Weights of a small transformer language model: a variant of Muon for these matrices.
Each number is 128 + 24 x the weight over its row's rms, rounded and kept within 0 to 255. Layers, rows and columns count from 0. Numbers have three digits each. The size before them is the row's rms in percent of the matrix's.

# layer 9 MLP down, 160x640, rms 0.0472, rows 81-115, columns 240-319
099:107152165131138097110108111172144149124107162100158068147155119153144122135117145136114123130120114134144098127099134113116129096125148158162108130100166126125143099171103124097137098106160102091113132139119091146164137138089129066135121146
097:108183110146105138116132121137137142126109176144125133085081068108181134096124132156187142126149137096086089160122093113132141152142128115127128157207144119131137081134158146122089159112154146143148131133130128151112147134105171128149165124
105:160144138169140119136164098099117117149117095078126089136169113164099124130113124105107124142101137168138175108108136106118142109173122165135163128081120157134159134168138144098090126107117116136138114132131114131134116103175130107093151162
096:108138111149153140123183130204159141097131110143090113162132131136115139081139156112143134122141124160156162157107079134123097083154110167125095129127113122116134134114124102152147142120153106153130123093116150102168139121125170113129172097
095:121132115117131155133077113107093092076089161100109171091137128144108109126146147116143132153149138138123130129136161155127162133119091180120152131127137109130151117111151123120141126151142130165107126103127117166160092136143155139201089116
102:108157125118158103106128107154114142145109177156084133153134167121098137172133145125136097108111127125165119158142125114123133149160133124144143150120109124094136058148148104180114159135142138136086153129137120112154149113137138164102173178
094:140136080162124111135121156135112139132140136160105124124139135134094114153102131161102105194175087097097127103126141188191170105117100135126149156107129122099127139131132145165147154085067101120126132143126109126188151120135105114127101166
101:101091160162138121103143147101156082154150120108134141102130118100133082148133114154141112137102111116200108096134133155116097151124126176128128126105106094110174109143122072139165125188158134104116136149161157136126153134156109145102115095
106:128124157133138108109094158111159144139111100103119127116124145098088167117105125164106137147151161117167117150109129108133133168131133095096141127154123135153134138125109133140123146126115147145149142141105120146136135177151134111143119128
102:116165171125178136117119147123090094110167116099121156154118144130109158145124154128158135151118138141100118139114178111141107158131105126137127118125106156101138123133126117157135118114117106148146109179134161057087150098129132118149084129
100:107135099086106157122110152107131157143145100132131148121115128145118135142091130194140171128167110096121115113152104135161119122110119099122104128085182133148129143084138105110076137138093141112131145136140117130159123109115126170134125118
096:081131134111141137123143085104111108132127131098131137097173167146145111158099112118149112105128130175160128160126119133120134108158153164137111118063124098126147082153133144118138135150124161171115118168143141145124077168130129136116100147
097:140132149122115170139167155119148125088132131161087116141114142150117106129165107176151148123096145111106123089148167199148136109117113193115136111127135102143115123122114080118092155101111135127089154147144118126131116138101101120123143136
100:119116120148107160117134161114116118153118115084101131132133192166134136112116129121156131178133114156143144118133159128103098117163166074133123088143148159148123139112143149128144159153128147125144132111110126133079115154122141158087158122
100:172127084122100137087104115111099139112146109077093115173143102126096125158095126131126143101122136100125098059142134119130139115164101129121124115143139136116091116075140110139124111125140103115140122090142169131112117116115149124140120123
104:148106102114089134137117113085137075110123159138123169123100136151130130126107082126170123134105101132084122117114104142109121160130140065119110124133136155132112153139164155142123123121140166097094133150124138106111141151129090133153192114
102:115112115157073085150151176126159129132141122186107104095151140114130107167116135119132104155161123119127170150085118146117109123140123040142083132132155116144169092170100130112117151137072132173124154110083104115126110123132122084116124125
101:106078165156139108140158118133091132121124139180140105157108101167106142117141146149129120127142108138141117117153100126152119124120135120124140135190122089115119163181138106145099149109164100117106134073096100090129152140119140136125065137
102:195154125091100137105125128125141107157112146117151186138122169178170136095106129107142067158112097128148111129134147159124086164164151125157118108098122145112153136148085135075150131128109135132133127143113137147116172130130119076152140093
100:133106127146166119126114091177057186094134144137119137156144159142144093114126126109130135149143114090124139142096131127130080116105137113088126144102137157122090141091145116140133129157129130083104143120110125128142122155130095091154134126
099:104097151125105096118111104109119103122113172112136098184117134080128145127121097119124109097126110116152098105136102194110122138130100094134161129152121131106089128061131139140145136148144109132121095101168105133121088115147152164133109127
107:149144127105133144135143124111038138148136095102109100101144118138138179145092160112125148144163108116095137103121170131154126141112125146111125129130109121130098116143140185168119124160127117132139093140130125157116116136130113088119117116
100:133119104142085143120115093135156081126117186148095138124133162135135096145101074138096157128071148163141139113185124139165145121151166139106202138093131128133191126087139161137113101162159134148111122129118112097117096141126159154144116191
105:162125178117147143113084140073184112132138138170119137115136165107146147130120125147085131144110136127161133171183145121190104098124124136104138148175104076121094140117131134137096134130179096133151130102138129122090119151157149128120153086
092:119109101153118122129180125176144100119104108127098104122140155103090139110111104141078126105101113123170154115111140115158112107130165164144133111147129160180114144157082127114149168111087130152140142147108098133127123169142167131084127141
100:153162177121109098125210130132132131135127107127136144139137136086113135138124124167119108126104082132143136137096096118155123126096145101134170132090089124088140126095225099135120108099123079150139112131137133133142143143145140172104142150
094:075118094133159117148140160135080091139149113138116126143156137142112141123156097132117090116152149135140149129123155123149148116070120184112152104106126147129094123133134122124095152135143145137137115131156155099147107162132112114077148142
097:104127111126112137118128121131172167125134132107145132168127125140167081132129160096125092109182120103120122107112127143127145090145117100151164157116090127125162124134115125124138156127089125138149099116147140161116165156118171157092183118
099:148132097116144120142140160104127114157085112128154125126135111112154112141185108096144125163176131090144148174125102093162107081131147139143197090140115128160101167124110107138109088170135105141131144152129139130107107104120135169146137129
108:113122117151151125086095115098130110152101110086131102165095048123107166139113179094142144133109123106143114125104139106141150136125122163132149139159153113133098103154097121176094168123165108120141132133158136117105108094137146107164132137
101:163132127140107139164130119124164079142128144090134121107104103138141152105137130114134106121116150138156114151193145105101156109114097151106120158108113094132132098102144147121116107131130129085147110133106167129144100106076124143164130103
105:157143149162118090113134102171143087141157124104131160115147096128096173119127133158138116127117101083113137156119119130138142163166141155142126084123135100103149166131148153127143085099110120143126155115111091132162137133160128139128083176
095:133110138159114149130137142120117123151152132187129130113101130145108129078152171118132145143131127144129157118110117102109144144128148108155121123146148191169119126157115130090122139110107116115126135125141135075159118154166127129109129134
099:089112158125103136138095143120184128126107114103128163104126114105148125123127073205120142092122131167133126138156118089125137132097102089109163122085122163147078118138110153097113107111136132151141176152119113121103137166136100150109134129
099:109124101088131079146119139100171112119080091110163158149135111106154091112101081099123115123133099115111163101120129110186128141077115073150146142154097132163128138168115137093140120166130135104126126117119134092097093156121115120121130124